Weights of a small transformer language model: MLP 2560 SwiGLU.
Each number is 128 + 32 x the weight over its row's rms, rounded and kept within 0 to 255. Layers, rows and columns count from 0. Numbers have three digits each. The size before them is the row's rms in percent of the matrix's.

# layer 7 MLP up, 2560x512, rms 0.07, rows 452-468, columns 256-383
100:103088060093182205067090129136124130162193154105133166095133143109207143109123136109144140088157177124127188112148163079154119095108119080199130154123135111111138135119096106127128113112075162109102158078094107131109175141072129139096103137133089183111198108107098084087112156122155089149159127123159168143088103128094088122176140113111112119127188099110116057133120167176139081170163
097:145136148118134130073133093124154142146094146077112103111160106175139188126084174176158139124160118117109089204110114100071139100106148178131117080112148099153129191102122083176181116128092125183151109112177137214146080134138166106161161140133082157098119125110124171142122129093161152120123108152102136172149183121177172100151159171114164130138147099134120171144084165119096139142102
098:096120072121128116103146111126129078061084216080128106170111138105106095147153108167139111121180160169077138096110131119082144109142113148121133115099134129150126140091147069082079121130101129130141099111098119101126119071103155141103134089112068105090160100064126117142100088106138144096142150158107092103108157128130136195087117162091203070129088100100079099112154136127178147126135
101:140083104152108149120176090124144109088162127121124147102147134083179129140147091188160182163163146100215143106081138091085083108103166172126072124159125069138124098127102163120114074129159106114123096165136166081068130136109124127178099157127128130139100128112125132167171116153198111153124124130099104156111085144088149194100152144129099106142124141135144129185156173119181159198089
103:118176175086124105059163090123118102142151188154152087103133099152168128120166095179157114180107106159088161153062152133138090127145082157100120098098104106130151101135131142148139138091124171106128131149119096120074124098144048138139091136118117125112143149109123083134152129084167156102168101082118176112109077139139120146170104163127107139138120138093131129108153156082100094144141
095:096130146087117148150119166148103097091100107142118122158152122157186156147121155081142098116105164144152183119162077198158125131062108119127128114123121141198085114122133162086136137110142073138132153114122121148154117131129186121123126122126128105113099144125115102117091068152120118142205072129155065079205151109141050106162120122085145174154137113170084084179152128159134123113086
100:174121128107170145146120132182158109116080084148083143154140168138207062112105137163079085123141147098108157128129153116181087100141193043151057130097133040170124079089162106151049125130124130102120141092101210073145124094145115121169109139109093160118113095121143063158149170114136123072080160119142085122097092144160110128141132143110109175081117163150153072160211102073131109162153
094:165102071104096148136070184141099147131169122072127100129155103123128121076154164116109163128088170055174152099110206133094049116160135113124171124154104170098170157186090116136173122171136138118146158187120093136105185144116113121106157125164139127149139123092150108164149156128134143124158148089109142168040127170054152136142138173096106192144116118106060134129149127089108088147116
102:119156135156093103150148126084133131135158177102119074129153125123136174081139154140099142098110208112166163120155098123067128115137033211099123125137166117080102055087098156092105117095137116169153081093165161136154170104101150104083154128093150188154053093103149183134131102099130147123144123143144189094122196090174148143209143119169093118101108149155162116145120152123092166032167
105:197068138150132115158155114113084094157168103081201107126116080122082100071147097152121133132122135153080104117101164081127144122109099159107197140137042100114087118107105182107194132145051096088176144094100154138186074138166142132123180111083096138070142147066148114134157139122162112147074059136112141135085051205129116122124140150145108169113155136132103128093109135188072072167163
107:159135111084158153119090154091153145092095063105178101176169065103117120119110147140085142094147121107141160072159069095099121154130111075118109146084139127156088095132111143106132111141043117144120125127072119112103117158125091125118154156102108150173111111180017150103092100136170169133063091203138151141150042142147133102119183141135114053062143085135059097150174149123113116081151
098:168105087183143104088132126092162133051124097129151158129101116171100105111131134103079124118112118092064109118078107117168147098193127173140139159143084182094137139138182092117107131149150105148157117100184136147102076117139203133162142154095146200126128143136143131125169186118083130101149118086169103103082106090128072123109114171125160172098095117152131122064125153105049148125150
099:068120129173168150160157138140133140135161135155097157156090117098095076203136084140045100093077130101120146119104125142095152086159165146137080110131090070133141110114156128131165061154082054124122116121061136204123154096100105099121103117147099139068139184097136109058158156098113110121173188152111084165174182124125132153149100123150146142131130123098122124168094103187136122192136
106:139118122076151132122204121137126079149123130114187091116160087134110113124115159172104109148095199146130119136129084097065121117162158146110118146121131171132140105111112161115148146089112130113139156155171137109122118087149108139092180142169174120169135103104107120137128083114084150142096077085122154146192150112157042123142145158109108138144145136240115115085142149137131160171179
099:136145159120093176070131149124088152083132103156130043111149165123086140155144109148165125146101084080092139149165116128086064138136124150105110141141164152120157092132136166121126116102186076130166134078118133160078128099161176160116126060139116116131128124135185105149120099118144164112145174143171173106146113099140120170149128090137136118111167190127143158103079147107140114151147
101:140151122160135129110114126083135099079112119122156134126138147080164151093127187127112207162169085126135174090125083075117152125111129092159154107126123151104142094118077130160097070145103155077136097127167144129103130142070140112172144098142120168075079134114077141068110163142122072108123104174118195154181113143121125180159196117095161103116099170149127167063097176125094053084059
099:114134088084121116154118109084136155146127087178142109118131092141108132103147232153100086130140167149111143114119139139141127154115185149154102194131185110074163091120066167124058098119069042099134093154143169165086131115118172094134133171165108077161160089101121112120118119161123093090064137153149103085081063119126149137195125115140132074121034125103061119118152135104158139127101
# layer 7 MLP down (transposed), 2560x512, rms 0.0822, rows 452-468, columns 256-383
102:150128085120077135150135100176101125146081158139161143154126146078087131040130111133157186103148159081114114115155091108204176053116120157134116148149130118091156127132148136118091144178115116133070097107156158155111191135163157077206142101165134155103169161098107152103175105163173124165150147172162089132149150143156155112157111140146122194122142144129125011130076166124139167183091
099:145128125073089119061131123101118127103124127110125140120133075134196142158191078127084111117150111088084159133099117174147091104129104135132153129053084130157148091182138129151107150146200123148080117177130157217110190125123149090100085087173190173099126157105152135088143084155120142135118190098171075114106154136126154155209140097151104102138106124143104119090060140132137086162119
098:115118116131081157053122126185137099088125158169188117103148175148119223123206143136154170130120157114120114140119135076133106158102175131140115135102183165154118175141136083140049136131106116157161100058151143134126019081110124142104104143119129166127202150117156122145101151154154112137083093099092152141113166128158101178196083115188096103123122142068169120188089124116095147127154
098:139134182140154095143122089126082196130134086158116121186122170097133148127085168136097114108135181099104107077104150125090129169147131107107133137122077073147170141129108069148096073149150137170149135207132146146139155092101157147056125116130149072123166148141112115089128143121115116141116063149124156090136127103042127137089130088147147142145170118073146100133133110117136086177158
105:147127134130130119052120119110107073164159109099129088110102095143159095086166143159168095178118172100094144090030164149101112128109127201069140150161124136076138118114083164119109136146115136131116166104161071163114082118092072107157111092139120167123136137112144099095118117104135126087094136175112204117087111122083152149134156195174110118111087151064128075103119089120112159140162
093:088145146110128150124143085118123136125122171105153122124109163134095114169111113177170169108080077136106136110103153173140117130158130116108105093131166177138140122105136116105132082111141087134174084129140094176124133117166107124134161179132049157090179084174148092088132135119203114138141093153128097119141127077064115111151140082112099121128153142121061145107144129124195135142126
097:091150117155087089141219086079149120114170175137157080185136168151126097156140131144174187167159098124083132101129111088173133097154149156115119157156184154118156134144139170106129194178116119166108142137136116190135148118154132182099126129169124147076124107103111121112173138089135146212115142138091140150113162176113116117114077097181112071166134139124178126070087157174095158082116
094:111131091080134090079082098162127104134047172068116146137100125139085123093104124130112108135116133100159098150102165145129095095095076074115099128137147151081154111127172123117119140147120126143133134226085123071155092127138050119133129129158139125198127114170095130167105141127122152156109148144126154170104107081103087116113151145166128124133131089171083149079152153127150144141127
105:136101085097114114188156091163163082071108134128103175123171104142103131098139138110105182079135142133125085147134110106142119159125138151164118028098159076097102152102133113182141119096115134139109084099113126083077129177117167122169132151098084125089116131123171140184072129144112128077094114113104127159111155163114087138151132144152056144105149133071074086159139163076179118103053
091:118131106151142135165112108195091135143126128075166106176156086096104135079130088161166129118194057087206128106200141095147182131154123085106098113134079151093141168040153131127106100139098120134164104085189092108070104137126113165123124119165148151148111167108142090067122105153132131142117116118103160193100114099100077176114126162104122055149081184107087136120066117097147136123079
097:203147084088126104086127094103131189102119097105171121118153150166126146096093153088085108146149077093130142114144092101113074082150134148133146188120179083174138152115161169122162096110116134137100175122126183124146078090146103148109095109148103119160140122173121151165110120144109143151067123152134125087115105144157157169134133107115141089118113133106130135108095147171132112096102
096:104053175121110076129099062030092124139109094100153110115051108056114088193107106083076120130167136111177112161149190123131151146155121160050138099128146147161136111155167150198076156116110131127132148110156127103114115177135129086127147149086130077113086128095108122097125149091110121117127166111186122080144094095182149114118096120155130145112109150158145152140092109183124174169130
096:097173128091135157109104140175153127144114167126181159145118116045118156089161131128101132122142076097125110145115146106163128097111119117144153189138128157103110129085115138145105147119137135173158127091124117172150123114049121159108128130115160087022167149113124101039191176133137128142170124149152123138133130141181165128129130081169090134120119111113143119111131146133132100137154
104:143049130095196102130134113093145118201125102154176153134145141197152153122115088185112108197153114121107104113077085141115160121135162080102152144157108146102155048069086103119047122170095090115104166181158107116146140141196121172118137165097087107139105152166077180093151105089134170124130182155125186161141202094135155115164112098147156196133126157151140132144095156108157117177092
098:094041147167165104077128152032111135143183091123152102139108143108154116162104132140157181162124118137095143136064173143122159116116126153163142189117103104164132128129098140147142203103103180150154105113124122089132133180116093144094068114039120177162154151152154149154058139083152120143118130136177116117123135151190157123174108144090136130126121145080109151087138116114177153138188
094:069082119133130084088097127112150120101107104155163110133077163160175098118131113122157082153109089093107141192137164129118155112076134133125125141156150144120136162075172102106130197167141072139096169092164130134134077098153136148173105129130095140138151136187132136127104181179118126162142143153116141154115108121127124067101123124143183103216123086131111117109157054097126135147120
098:071091103127147157140066120143216135166133129158122091167114148114149102126117156080130182092157139118144062146113183122106149137213126174150121123112131074081112112141147158125127186135145180192126205155168110177148128121150124187130124156140161093124062162105129123111151129124144138133122174072136138131131117118137137088121142102170103160127070124171150102161114199139116129106072
# layer 7 MLP gate, 2560x512, rms 0.0685, rows 453-469, columns 256-383
100:115102108098131132113171135129089167133138104145153093088076107111186150142221092189112078117154057106079139130117118121127152134160125061174159153145153107118101101145130162128094161143155144118158112087116139129144121159183124095128137104223179213144100166151144149184074160119191184145129127154154114117109147127113139098074098140103135109146080079051157118116114150143171121122090
095:136121115105157155163068121165082126102111150118152142162093145115124122138129131137166152061103134128141082116116079116088161132102115141187135131100070163174101101134118107160099116165089093147125102126136135136123153162071108141140135136097105138126153175168121151113103112144155109165141110130178133107079136081160118180068100104141095118193080132150128143061051180134064114098162
097:105167169106135091152122129104110140152128162145091136140094153168093181137157151104176118116170100132084149147177135107126153116126118112113110127111132071109093138138152087080130156108151090126204110096168053122136141163123110085102123163107171117126175147124093142083143097112115068134097161129136152144106144130101131156092143056122085155171133101150161145122144134112135117049150
103:128184135080114188211115127134158103102120138186138120069140136115079109075134104098132134114165058091198143166090120126109135149125087092197135145104114104136109130136137175141152128126128159069110142099156084122134163145085122171105156154080162096150160215175100142106183154118142155154116143182145094093122089145135132078119086118097071111102077185162150169080147140120090128069136
095:191146137178158137146147192096142132119156216143113135070099107153079121161112138144129159093167088145136130165116164133107128145119198160132119061035157091149135146145145083137150105134111123170160145122158122102105144140110109136072110121115108124086168074087138061130175184102092094107090131196163104074149143144178088128147116105147156163139104106175099159109163112162123077151121
093:128113149108209144136092152132164097105177135140143147144143143142084154106136149056117133116046123119146168155143190139062097078099119088132150099131111154123130175085165163157129113111121159116181123126121146143131144114112101097117091153114117102155110163145155117123132122086105153113189144116134102131145095124106075174149105128110163179090148138114126200134112155132091151183077
093:107126168080183138145136118142142148126109078105142118133197161092132127151063148109143119127068097061158127149083158136112165150216102123075152100137140138112140154062068100105137115101137114127137094136083147164107145160164100059132129098097138138126096143119149092111142094147140114106141130057126105133120128237105134114135105123175128093143114130021076151136175104133214113167182
104:064178115125171076132127098141124147114116171139099137196122119096162145119132146109133099216081158180116169125093134113088125163146100201207143134119103132125108136096198150183131144076101104139129113104134130136139146111161100150095116195136137145120152107145100165154082192123161076101137077189101102100137104140173121102127118156096112134033138147118183099134128194145136117098109
106:122128149108094130152116114059138140111145141194122107116118117109161129125102165172113103149086134141100108117162114155122088141146097137088152117096121154124139176135146143108189147059151167110137131143120151190122126143154091152088127157105088067141155168113102180135140151159110139151178120171193096128152128140165170150148179124112119176116124159153175121077087164163162173131160
110:060100136157124149096062118138110120174121115151083122101126134108181142174166160159135109095116154129135134119060139176237112173162124147106167097179079161122162112091107121116105150098132135109142149138074097125114150131152132146147130084106212095140158166028126139122153124062109131122168162150124020075117069135074063112125189117129113145150100190112129163079098141153149140150154
095:071118130144154147168127091131161127142160150160120106100115138069144109155101134131091112130209101101115114180168044128152184095174172138086128162129171143152101088177154132118107163165197141116099187133110119102095144152157081092114185124139116087159084172165110119070134093149140140090164153155150147115102156081134119132112100112148112141151118166133141057132206172182117165125160
101:131138085102140139141122102157128132157166100152090124143090087130132087152125074132146144131120140143140121104152119166099095090170107133121057147076107162130139122104156143115140123158120126147116111170146175126146171081128129144086149160140103136084150129141011135100124149123123140157137127125155106069096161120122117169089102145162165154182154096161181182129077119098153101106119
105:112129095110138077085207121080147105151103099128153176130142077133103118133148091146184123136107166113093120145116103185146130171146117130117126141217205159161130132109198128122098149123145057155159151139140146107067130104136103096108185105124138105133124118142151170094095112109112106136144075125094183157133126126159088123141139155174125162117101174164072119123119072168084125071142
101:160136138068155114113132127124155048166196130128142176125094174183188094107147124079094077094134149084124149117117196108098059096139129093078129100169106158160152110140100090166120104076167155157132199093095128103143130127099158082127138145153193166148083116124126135133170112158138144098161096118130102125128134169119137141164121094133164139114161084131160151105151105139044114145094
098:111139101176098181162166169104093200126156159114131117128117149158082071192091139148146107087080128176092104150143078120210158126143094173140129093118159123114162140127100143115098133097182096122126122167146101073130106138090160108118108150155154092106103089129185113132100103126132107092169139083143113085091141097123073147145138143052132113145150193139171087133114093164175150178138
093:142133107172152157107087148132133122202123131142129122165127146096124152131161173072118127075086107132110180128131113139063182075142184107097165168110170129179123068099079144127120111145087144147114127154133080181142155109143095074165199151121137079067125091078074090079115157114118161110152153106133161110089115153137177139193171173177149078136096093120106122094162090150133149131152
088:141144185148102055121059142139115160124127109185125097099121103049132104119099192139160145108132162101132181137077177187100137172115088115152139118193066146121111111197095144102075116134112117164101156090119091175139100110138115154131161115154111161140189154078086103091109128143100072164143125090090136165078087172128097109102102134126128198149139087135168135134132146114118130092155